config = dict(
    num_hidden_layers=15,
    hidden_size=96,
    num_attention_heads=3,
    num_key_value_heads=3,
    head_dim=32,
    intermediate_size=128,
    vocab_size=2048,
    hidden_act='swiglu',
    norm='rmsnorm',
    norm_place='pre',
    norm_eps=1e-05,
    positions='rope',
    rope_theta=5070.0,
    rope_fraction=1.0,
    qk_norm=False,
    attn_scale=0.177,
    bias='none',
    tie_word_embeddings=False,
    parallel_block=False,
    extras=['capped logits'],
    init='normal',
    init_std_qkv=0.0687,
    init_std_o=0.0,
    init_std_up=0.0687,
    init_std_down=0.0,
    optimizer='soap_variant',
    learning_rate=0.00487,
    beta1=0.95,
    beta2=0.95,
    weight_decay=0.0,
    lr_head=0.0054,
    max_grad_norm=1.0,
    warmup_steps=200,
    schedule='wsd',
    decay_fraction=0.581,
    decay_shape='cos',
    final_lr_fraction=0.05,
    batch_tokens=[8192, 16384, 24576],
    max_seq_len=128,
    doc_mask=True,
    train_tokens=92540000,
    max_steps=5986,
    dataset='wikipedia_en',
)
Each number is 200 + 20 x the weight over its row's rms, rounded and kept within 0 to 999. Layers, rows and columns count from 0. The size before them is the row's rms in percent of the matrix's.

# layer 9 attention query, 96x96, rms 0.343, rows 0-95, columns 48-95
109,222,201,210,231,200,194,209,185,171,191,194,195,211,198,186,188,225,213,197,183,221,176,215,218,227,199,225,187,198,225,192,213,184,180,222,197,189,193,194,191,223,163,200,162,169,199,238,179
090,192,224,208,199,230,210,230,207,186,172,221,176,196,158,217,213,218,203,189,213,200,220,184,180,207,181,193,212,202,183,253,211,210,180,201,155,166,210,216,205,188,194,196,207,197,241,157,210
109,173,221,218,195,191,215,202,230,192,190,216,192,198,198,191,176,236,192,213,186,190,192,188,166,181,210,211,169,227,189,216,204,204,232,213,199,220,206,213,187,204,213,211,168,207,171,165,150
101,181,182,192,165,178,220,177,212,199,179,181,183,176,212,194,189,199,162,172,212,190,200,199,209,188,204,184,206,185,180,203,218,162,213,212,225,228,178,204,210,165,230,209,197,234,203,215,209
103,238,216,196,190,200,201,167,219,204,178,213,185,215,180,245,210,189,205,197,184,200,194,215,219,193,185,219,198,211,217,187,188,188,218,213,169,212,203,177,201,200,197,192,216,209,243,183,224
107,214,197,220,232,210,184,205,201,206,192,204,225,177,183,236,179,205,206,212,188,225,222,225,196,200,180,230,224,218,203,219,214,196,195,208,200,168,219,214,216,187,222,199,224,170,210,208,223
106,206,178,220,224,211,233,206,187,205,192,183,209,191,207,228,246,201,188,182,192,186,220,206,212,204,215,189,237,210,202,210,250,191,230,219,189,245,212,238,167,216,239,197,183,221,211,194,215
084,200,203,188,208,209,202,213,202,196,187,195,217,224,213,168,184,203,217,212,219,203,202,174,221,185,228,202,153,165,199,192,169,186,162,200,225,183,223,196,145,221,189,219,229,221,205,249,190
101,202,190,181,181,211,196,215,229,170,234,169,205,194,226,209,220,203,226,211,210,194,197,187,178,175,189,190,181,209,213,163,240,218,210,179,216,198,209,185,220,164,222,163,194,177,217,212,186
118,162,189,208,196,205,198,202,209,181,234,194,195,184,192,194,220,200,193,214,165,220,194,168,233,227,170,184,181,157,207,223,189,230,206,202,209,232,207,178,194,196,211,184,197,216,222,183,228
113,208,157,241,153,233,224,220,181,164,179,231,178,200,186,205,236,209,192,200,163,216,215,212,195,220,230,199,206,205,191,219,225,230,222,207,231,193,181,202,189,213,209,201,238,204,213,194,203
105,198,206,207,232,222,213,189,192,194,200,228,184,229,210,219,245,168,196,219,187,199,186,206,198,161,199,166,209,236,170,188,237,192,174,194,209,205,205,195,199,226,215,187,208,200,216,212,206
112,197,213,238,200,189,215,180,231,182,181,203,214,199,191,186,209,197,220,175,231,202,163,198,207,201,216,210,210,206,208,181,229,174,198,195,211,183,176,234,209,200,183,215,205,206,224,179,197
102,205,212,214,199,187,197,199,199,199,205,192,203,226,219,174,239,230,178,211,189,200,194,202,198,209,222,212,177,189,162,178,198,188,195,193,160,186,162,193,203,232,199,216,210,209,223,160,228
110,202,202,185,205,233,171,178,206,214,200,168,232,208,163,184,190,193,243,207,187,189,208,180,197,142,202,221,195,195,164,191,206,187,227,173,202,235,189,197,223,193,212,178,213,197,213,235,208
109,217,210,208,195,183,217,240,220,246,189,204,238,197,197,169,193,218,218,180,187,173,167,212,180,194,201,199,213,197,205,192,185,204,220,174,223,148,215,153,196,212,205,206,208,160,213,204,199
098,192,246,177,194,212,207,195,195,194,219,216,180,236,200,228,171,198,173,172,208,205,179,182,162,220,205,215,176,169,182,207,187,180,206,189,209,206,187,225,208,194,185,206,226,229,235,177,166
103,203,208,205,206,219,218,201,174,177,187,201,199,202,199,205,233,189,184,161,246,199,216,205,177,212,181,226,223,192,216,210,209,200,175,214,199,219,224,207,205,160,236,215,187,213,188,150,201
100,187,213,213,160,201,206,178,194,208,217,205,219,229,198,219,181,233,179,204,177,199,224,194,184,214,243,194,174,217,168,193,218,215,203,206,190,191,200,210,206,158,208,216,182,224,194,211,183
087,224,197,191,175,217,168,203,231,180,203,184,207,174,188,202,203,218,233,149,177,181,176,203,232,170,199,206,193,199,204,243,203,265,212,177,190,148,200,205,196,196,214,213,195,205,229,224,179
098,191,176,207,193,203,162,222,208,174,235,179,199,198,205,191,206,216,221,208,222,205,211,213,203,238,196,184,215,204,193,204,230,157,214,225,213,175,171,150,196,197,196,217,161,181,179,201,236
104,236,193,190,199,242,226,211,220,152,186,230,224,218,195,196,193,225,180,204,178,206,189,207,240,219,177,193,195,201,179,208,205,189,175,245,241,189,197,214,177,208,157,171,208,196,206,204,224
107,226,190,215,202,182,185,202,199,195,199,174,262,202,220,215,243,187,225,199,206,169,224,180,193,220,198,232,218,221,211,166,177,234,227,208,219,226,193,211,201,201,184,211,183,220,210,209,152
098,205,170,176,240,217,223,171,187,186,189,218,191,206,203,179,208,203,207,205,201,202,201,211,233,152,201,204,205,185,184,208,184,230,175,207,207,172,242,224,180,230,186,200,205,209,203,227,190
112,221,221,202,181,179,219,202,204,212,200,171,200,233,169,192,228,251,206,211,175,192,174,192,211,150,193,203,208,189,230,215,187,192,199,200,236,163,192,198,185,200,203,189,208,225,215,196,193
099,195,229,206,191,199,217,219,193,212,199,207,222,171,221,254,214,192,203,220,209,203,215,161,179,195,184,248,203,204,172,237,218,202,200,200,201,212,184,228,242,197,222,187,208,212,207,202,204
102,228,200,209,206,218,238,203,221,192,234,230,219,195,214,166,192,209,167,190,174,203,180,198,192,203,197,228,171,185,190,167,167,189,169,175,185,170,170,216,191,197,225,205,186,176,178,202,180
114,199,206,196,205,189,196,214,238,225,170,160,169,199,188,243,232,198,210,154,187,245,234,176,195,173,170,192,181,166,206,194,192,175,186,221,224,159,194,194,212,210,228,210,200,222,220,200,189
108,178,237,220,196,181,229,223,196,183,187,210,220,191,204,165,180,167,250,208,172,169,215,239,210,187,203,189,199,218,230,205,186,219,156,200,226,209,212,221,158,190,200,188,196,188,174,191,212
102,231,167,228,204,176,184,212,217,222,213,218,195,201,177,198,215,208,178,216,187,208,194,169,199,197,204,178,188,218,205,211,222,153,183,190,198,194,199,197,230,186,188,173,191,214,222,200,214
104,193,169,174,177,203,204,213,171,211,225,221,184,171,175,192,191,187,224,175,218,182,195,193,192,191,218,236,212,213,203,195,209,215,177,199,176,204,194,187,213,193,174,194,206,209,228,172,203
101,229,200,226,180,192,218,241,201,188,223,209,203,196,187,201,206,231,212,192,184,232,177,203,201,202,171,193,216,203,224,212,204,197,209,192,196,241,204,254,184,195,152,152,210,178,195,206,222
057,185,226,186,223,206,173,222,214,210,224,203,172,228,219,186,221,177,213,205,203,217,198,218,179,185,189,166,198,203,196,226,207,230,176,205,190,200,209,198,230,201,228,218,200,208,172,223,212
048,183,180,202,198,208,174,197,234,187,214,239,203,200,219,186,191,231,229,190,211,194,223,210,199,214,222,201,192,196,183,242,169,187,179,218,177,203,197,223,187,194,225,238,200,203,199,220,195
067,208,218,242,176,188,208,190,212,182,184,217,193,162,196,198,190,180,203,215,190,200,190,206,211,224,242,211,223,207,188,182,187,171,209,200,201,198,185,223,191,223,196,231,229,200,212,243,195
056,220,208,212,216,204,178,198,195,244,198,200,185,216,217,194,227,199,190,223,198,161,203,228,208,196,169,178,194,214,206,231,205,270,190,161,191,214,206,190,219,195,214,193,177,221,182,161,206
071,209,188,223,207,173,200,245,171,228,221,218,180,196,220,189,213,207,213,210,203,180,226,218,199,234,204,218,197,179,215,221,187,217,192,157,220,231,208,226,209,210,195,178,185,204,209,224,180
067,186,193,162,177,233,189,195,170,250,188,214,193,197,222,171,193,203,202,212,225,206,195,152,192,188,184,208,184,200,213,219,206,202,218,157,215,215,206,197,214,215,212,180,182,184,212,202,201
091,212,195,171,207,203,189,194,193,170,127,222,212,202,192,248,171,169,185,223,201,214,191,199,187,208,224,229,218,197,200,217,224,191,177,224,211,182,196,203,218,200,182,188,206,180,206,231,157
124,208,226,237,172,190,194,188,196,209,198,193,152,224,179,215,207,208,192,207,178,192,166,245,204,194,199,203,206,182,186,217,187,211,205,194,174,199,173,151,252,196,205,174,202,182,202,188,208
130,224,207,233,179,211,209,185,192,225,215,179,209,217,188,228,173,230,193,193,197,212,181,191,195,188,195,212,163,228,204,192,185,184,225,215,183,210,154,232,185,211,195,186,221,205,195,167,194
136,184,215,219,213,202,201,215,180,192,168,206,185,197,169,217,214,173,211,221,196,178,216,173,191,151,149,246,200,197,173,183,213,209,193,190,209,188,222,207,198,203,204,220,191,211,207,222,196
134,200,198,204,192,218,176,169,213,200,226,190,198,178,228,205,181,237,194,183,201,198,220,213,210,177,241,186,192,189,177,234,204,249,205,150,201,213,185,189,201,196,197,228,199,202,205,216,171
140,206,215,200,206,188,192,203,163,195,174,167,224,221,173,214,183,205,208,189,205,198,233,201,171,189,194,194,181,221,234,206,187,193,207,149,224,188,244,206,218,209,199,198,170,168,207,190,200
147,222,242,157,185,174,195,182,235,176,232,191,195,213,215,186,186,197,204,218,202,215,188,182,197,211,120,187,220,159,190,220,208,190,208,196,198,210,178,190,219,232,202,221,164,228,208,196,217
140,240,170,220,159,196,178,155,213,209,202,194,205,195,200,169,219,195,184,215,205,216,173,215,184,171,210,209,202,160,183,198,220,198,184,218,181,223,205,202,180,181,177,200,193,208,184,207,224
127,218,218,230,219,211,194,214,223,166,183,217,181,237,224,194,194,183,223,195,188,226,196,164,233,202,222,220,158,207,161,179,208,225,181,237,202,178,182,190,225,203,189,241,188,191,223,196,184
146,154,206,229,195,199,175,164,223,215,213,191,216,225,206,206,172,173,171,230,193,168,213,204,154,175,214,191,183,203,204,214,222,201,218,222,218,175,211,225,186,170,200,201,200,205,191,184,176
047,194,198,196,176,199,195,194,210,165,183,242,225,199,213,187,217,199,221,159,193,236,198,230,202,212,226,215,206,214,159,226,181,201,180,232,190,202,196,221,170,223,221,217,223,215,207,262,235
062,202,187,226,179,178,197,203,214,185,162,202,201,183,198,197,202,187,200,193,192,194,195,182,199,218,212,233,203,209,183,167,172,172,200,192,210,203,196,228,188,220,187,212,238,181,222,233,184
044,188,226,179,194,211,214,220,178,199,175,179,190,213,218,189,184,196,177,180,187,203,199,180,186,196,195,195,194,185,202,183,228,200,222,194,195,201,212,187,208,197,183,186,201,208,227,159,206
057,195,170,204,174,198,222,190,213,179,202,206,222,200,174,192,219,181,212,253,182,243,224,198,203,213,236,221,197,194,180,182,212,173,194,214,194,199,200,228,224,175,223,205,204,211,205,217,182
073,200,209,214,219,209,207,195,176,224,239,203,175,191,206,240,208,211,187,174,153,206,196,222,193,192,181,215,211,192,178,189,183,218,199,220,218,179,200,160,180,179,186,185,173,191,188,158,200
065,185,236,216,204,230,193,196,173,199,200,206,149,213,205,206,209,199,216,210,156,185,227,230,189,208,212,204,208,187,197,214,217,200,193,205,184,195,219,139,254,209,162,169,213,180,198,206,198
100,204,230,190,188,205,228,173,202,216,231,186,204,217,196,192,189,210,225,196,208,191,226,186,219,167,194,158,210,222,169,206,187,239,203,208,225,233,213,183,206,217,200,220,232,193,201,208,236
099,201,181,228,223,177,162,223,220,164,171,190,194,188,175,211,191,186,179,221,177,188,170,213,196,198,184,225,187,179,217,213,207,187,201,214,176,181,191,211,187,193,209,175,177,211,200,211,175
132,217,238,194,207,210,165,218,197,201,206,160,179,193,185,202,212,204,175,197,223,170,212,221,189,195,210,215,223,194,198,208,184,226,191,163,209,200,218,176,227,186,188,222,194,212,173,194,198
136,179,159,171,201,200,186,195,164,177,189,196,215,190,197,180,180,202,179,183,208,234,195,187,195,173,184,196,207,215,199,189,182,203,174,236,183,216,199,243,211,163,163,235,204,226,202,201,208
136,215,188,208,162,179,205,179,202,226,207,173,204,215,226,246,226,181,221,203,185,206,176,166,203,202,238,203,177,221,217,202,231,167,192,214,203,202,197,198,216,177,190,207,207,211,184,161,213
131,184,209,198,207,233,187,231,177,198,209,175,198,244,207,187,203,167,170,193,221,199,170,184,183,190,203,176,206,191,207,183,230,212,185,178,185,217,150,203,208,190,208,173,180,248,199,210,241
136,225,204,188,217,238,180,233,228,188,195,209,209,212,207,205,193,193,203,201,230,190,180,227,188,170,189,186,231,206,188,236,173,208,204,210,197,195,196,206,201,167,202,213,193,163,174,187,181
135,156,193,187,183,210,217,178,229,207,156,180,184,212,213,218,214,184,188,200,215,215,219,188,211,233,238,185,194,210,195,179,199,183,189,186,186,200,149,184,199,232,194,210,193,172,179,229,186
143,190,220,172,192,234,203,192,222,236,201,199,171,214,180,191,216,207,169,249,201,205,179,198,217,180,172,239,150,171,211,169,189,241,188,221,214,180,191,179,199,185,198,195,184,171,181,191,219
127,227,207,235,222,183,223,171,197,202,176,139,224,203,215,191,208,204,171,195,200,213,198,186,186,216,187,200,213,176,176,173,223,171,189,189,198,193,218,218,211,196,213,193,193,173,226,191,232
071,205,229,190,183,210,188,213,193,237,190,198,210,190,176,189,191,197,187,212,192,208,208,184,195,184,168,173,192,223,231,203,205,170,220,207,184,209,198,163,157,195,207,200,197,198,192,180,215
078,207,184,210,227,195,205,194,192,227,176,176,170,226,219,186,184,179,214,204,195,206,205,168,212,217,214,254,185,225,159,192,206,205,236,186,208,171,195,235,211,187,183,189,236,196,194,198,197
069,195,240,213,199,217,220,230,204,197,208,178,216,216,185,203,197,187,183,181,200,192,228,194,157,162,204,157,202,208,197,197,230,199,176,186,200,200,204,167,180,215,230,195,162,232,188,214,215
082,178,181,206,199,203,197,212,205,238,229,242,154,188,216,204,175,177,193,231,210,182,179,247,178,220,204,198,187,187,217,216,199,189,194,232,199,208,184,209,204,195,189,204,227,195,223,167,198
072,189,172,198,216,187,175,195,202,207,215,236,187,174,226,209,220,203,179,211,221,206,190,216,204,218,233,210,176,201,187,205,213,190,185,171,210,197,197,205,249,160,213,212,201,216,170,185,201
085,216,176,209,199,184,176,198,208,174,211,184,225,199,196,227,184,205,189,148,181,198,210,177,202,222,173,201,183,194,176,194,201,178,189,158,222,181,273,182,137,206,214,189,165,212,210,211,187
082,156,209,186,197,187,182,193,204,221,233,223,187,183,193,217,180,189,205,203,200,192,208,228,204,235,206,220,194,169,208,199,186,191,189,175,225,237,227,208,254,224,187,187,169,188,241,205,206
084,240,203,152,196,262,194,166,205,189,171,209,229,174,227,214,194,179,160,213,195,186,182,149,174,214,157,213,182,212,194,203,196,189,179,212,202,217,195,176,217,173,203,209,214,214,163,216,198
102,218,201,215,177,201,217,178,173,192,199,206,191,204,218,197,193,198,212,179,188,189,204,198,246,206,212,202,207,185,189,187,175,180,186,207,202,187,247,200,198,209,223,239,190,177,212,216,180
083,193,209,208,189,215,189,192,203,186,204,203,219,214,228,235,193,202,185,164,208,223,224,256,190,177,193,190,205,210,177,234,221,145,209,190,234,167,204,213,186,192,182,188,180,193,201,233,177
085,185,213,220,199,187,158,241,152,252,237,230,210,199,187,182,201,182,188,186,188,184,193,217,205,220,190,204,211,225,195,208,215,198,182,191,216,216,206,177,248,229,230,199,217,219,202,234,201
090,230,177,194,184,175,165,195,195,205,186,208,189,214,208,203,233,203,193,191,217,189,176,216,172,168,231,200,200,177,226,216,207,195,213,204,236,191,213,195,180,224,222,225,133,179,182,227,194
088,209,180,219,193,172,191,221,212,188,189,208,198,217,221,203,166,221,194,201,187,200,228,185,217,183,189,206,206,191,197,225,211,215,202,199,210,190,161,204,191,212,192,186,197,179,205,213,171
084,220,165,183,207,208,206,218,178,196,173,164,222,202,245,207,199,141,193,194,204,209,186,220,210,215,202,224,191,190,227,204,172,214,208,208,172,219,188,228,201,195,193,224,185,194,192,162,218
088,213,225,197,213,192,175,180,232,213,213,195,227,206,203,235,206,203,221,184,191,235,205,210,239,215,221,206,215,185,182,173,167,187,180,186,198,209,211,210,189,232,215,166,186,183,214,204,189
094,190,184,196,225,200,216,234,202,188,167,216,191,230,228,195,220,214,208,220,218,212,225,197,209,177,202,157,190,198,198,194,206,206,235,223,211,227,201,169,205,188,190,218,229,231,203,227,252
063,171,218,208,216,263,237,169,203,192,227,178,218,218,206,221,211,225,218,226,243,194,212,178,184,193,218,195,187,189,201,199,219,191,205,193,206,217,167,163,204,208,240,208,217,229,179,180,257
073,225,238,179,195,226,195,191,234,195,202,188,188,244,171,199,200,214,206,255,194,165,221,227,218,197,202,171,212,215,235,200,212,184,195,197,213,206,183,191,202,199,173,204,188,206,176,207,185
064,193,172,209,191,183,173,226,212,196,228,205,237,147,224,202,209,178,188,207,215,202,200,209,215,220,215,221,195,200,169,212,191,217,197,219,226,194,203,201,233,221,223,206,196,177,225,223,179
070,207,177,199,229,213,203,183,185,197,194,217,218,215,217,218,191,215,215,156,169,228,195,178,208,225,203,200,175,187,151,218,183,189,193,174,161,182,222,193,156,185,218,200,185,204,218,195,211
082,217,220,206,163,200,208,173,227,169,177,199,193,202,179,196,169,212,185,187,174,191,171,203,212,230,182,189,226,198,225,200,210,169,225,167,225,196,232,225,215,227,223,199,185,196,195,210,162
094,203,201,222,200,219,211,196,199,190,189,185,200,229,210,194,199,206,226,194,218,212,204,227,201,191,189,205,170,193,223,223,194,175,241,223,199,202,232,175,203,189,180,189,204,193,191,199,186
101,201,178,198,193,191,218,190,167,219,171,214,188,221,222,230,208,220,208,213,178,191,186,217,177,181,181,184,216,194,223,222,195,217,216,225,199,224,221,217,183,237,198,190,213,151,192,222,208
087,235,187,216,217,191,217,165,224,195,205,193,214,201,182,222,190,241,228,175,184,190,200,218,189,193,175,177,217,180,197,171,172,191,195,165,206,181,197,210,192,182,219,170,181,166,181,213,201
082,240,225,198,174,197,190,194,211,175,147,172,186,196,211,188,196,224,228,209,204,184,198,180,196,165,175,198,229,224,222,195,181,182,185,173,205,197,169,164,238,193,218,212,235,198,194,214,176
087,215,201,182,164,199,205,187,202,179,210,191,173,170,167,215,205,220,200,199,205,184,191,195,218,186,203,218,201,214,213,208,193,245,242,233,210,216,186,200,185,215,209,209,202,217,177,198,188
096,221,200,222,181,206,184,181,179,214,183,227,193,194,196,201,175,240,170,188,158,218,224,217,211,215,239,194,196,163,181,178,212,198,226,173,210,196,248,179,196,218,189,196,227,172,209,218,196
089,189,224,198,196,194,177,196,190,190,193,206,212,190,222,180,215,190,206,195,215,200,207,218,211,246,208,205,198,209,210,229,174,189,204,196,198,194,220,202,260,226,212,196,206,217,186,225,168
087,220,159,206,174,190,233,183,173,193,163,189,224,183,170,208,216,185,226,212,233,221,154,214,201,184,213,170,175,220,191,226,180,202,221,230,200,224,218,244,246,212,202,165,199,165,194,199,210
102,192,211,249,203,217,209,242,201,236,215,197,219,199,203,222,216,196,164,210,200,207,225,204,207,191,206,163,218,198,187,203,227,221,167,151,193,199,192,212,198,198,237,204,178,226,198,206,203
097,191,185,224,226,189,183,178,202,213,216,146,213,221,213,198,210,204,164,192,182,200,176,235,187,175,227,182,146,170,185,194,185,193,178,204,168,204,221,191,190,182,213,176,199,226,216,163,188
092,178,217,189,195,213,189,234,195,208,222,207,216,211,209,214,189,189,214,197,209,182,217,206,181,159,198,168,242,214,209,206,194,196,182,140,201,211,169,202,195,191,184,221,184,220,198,197,211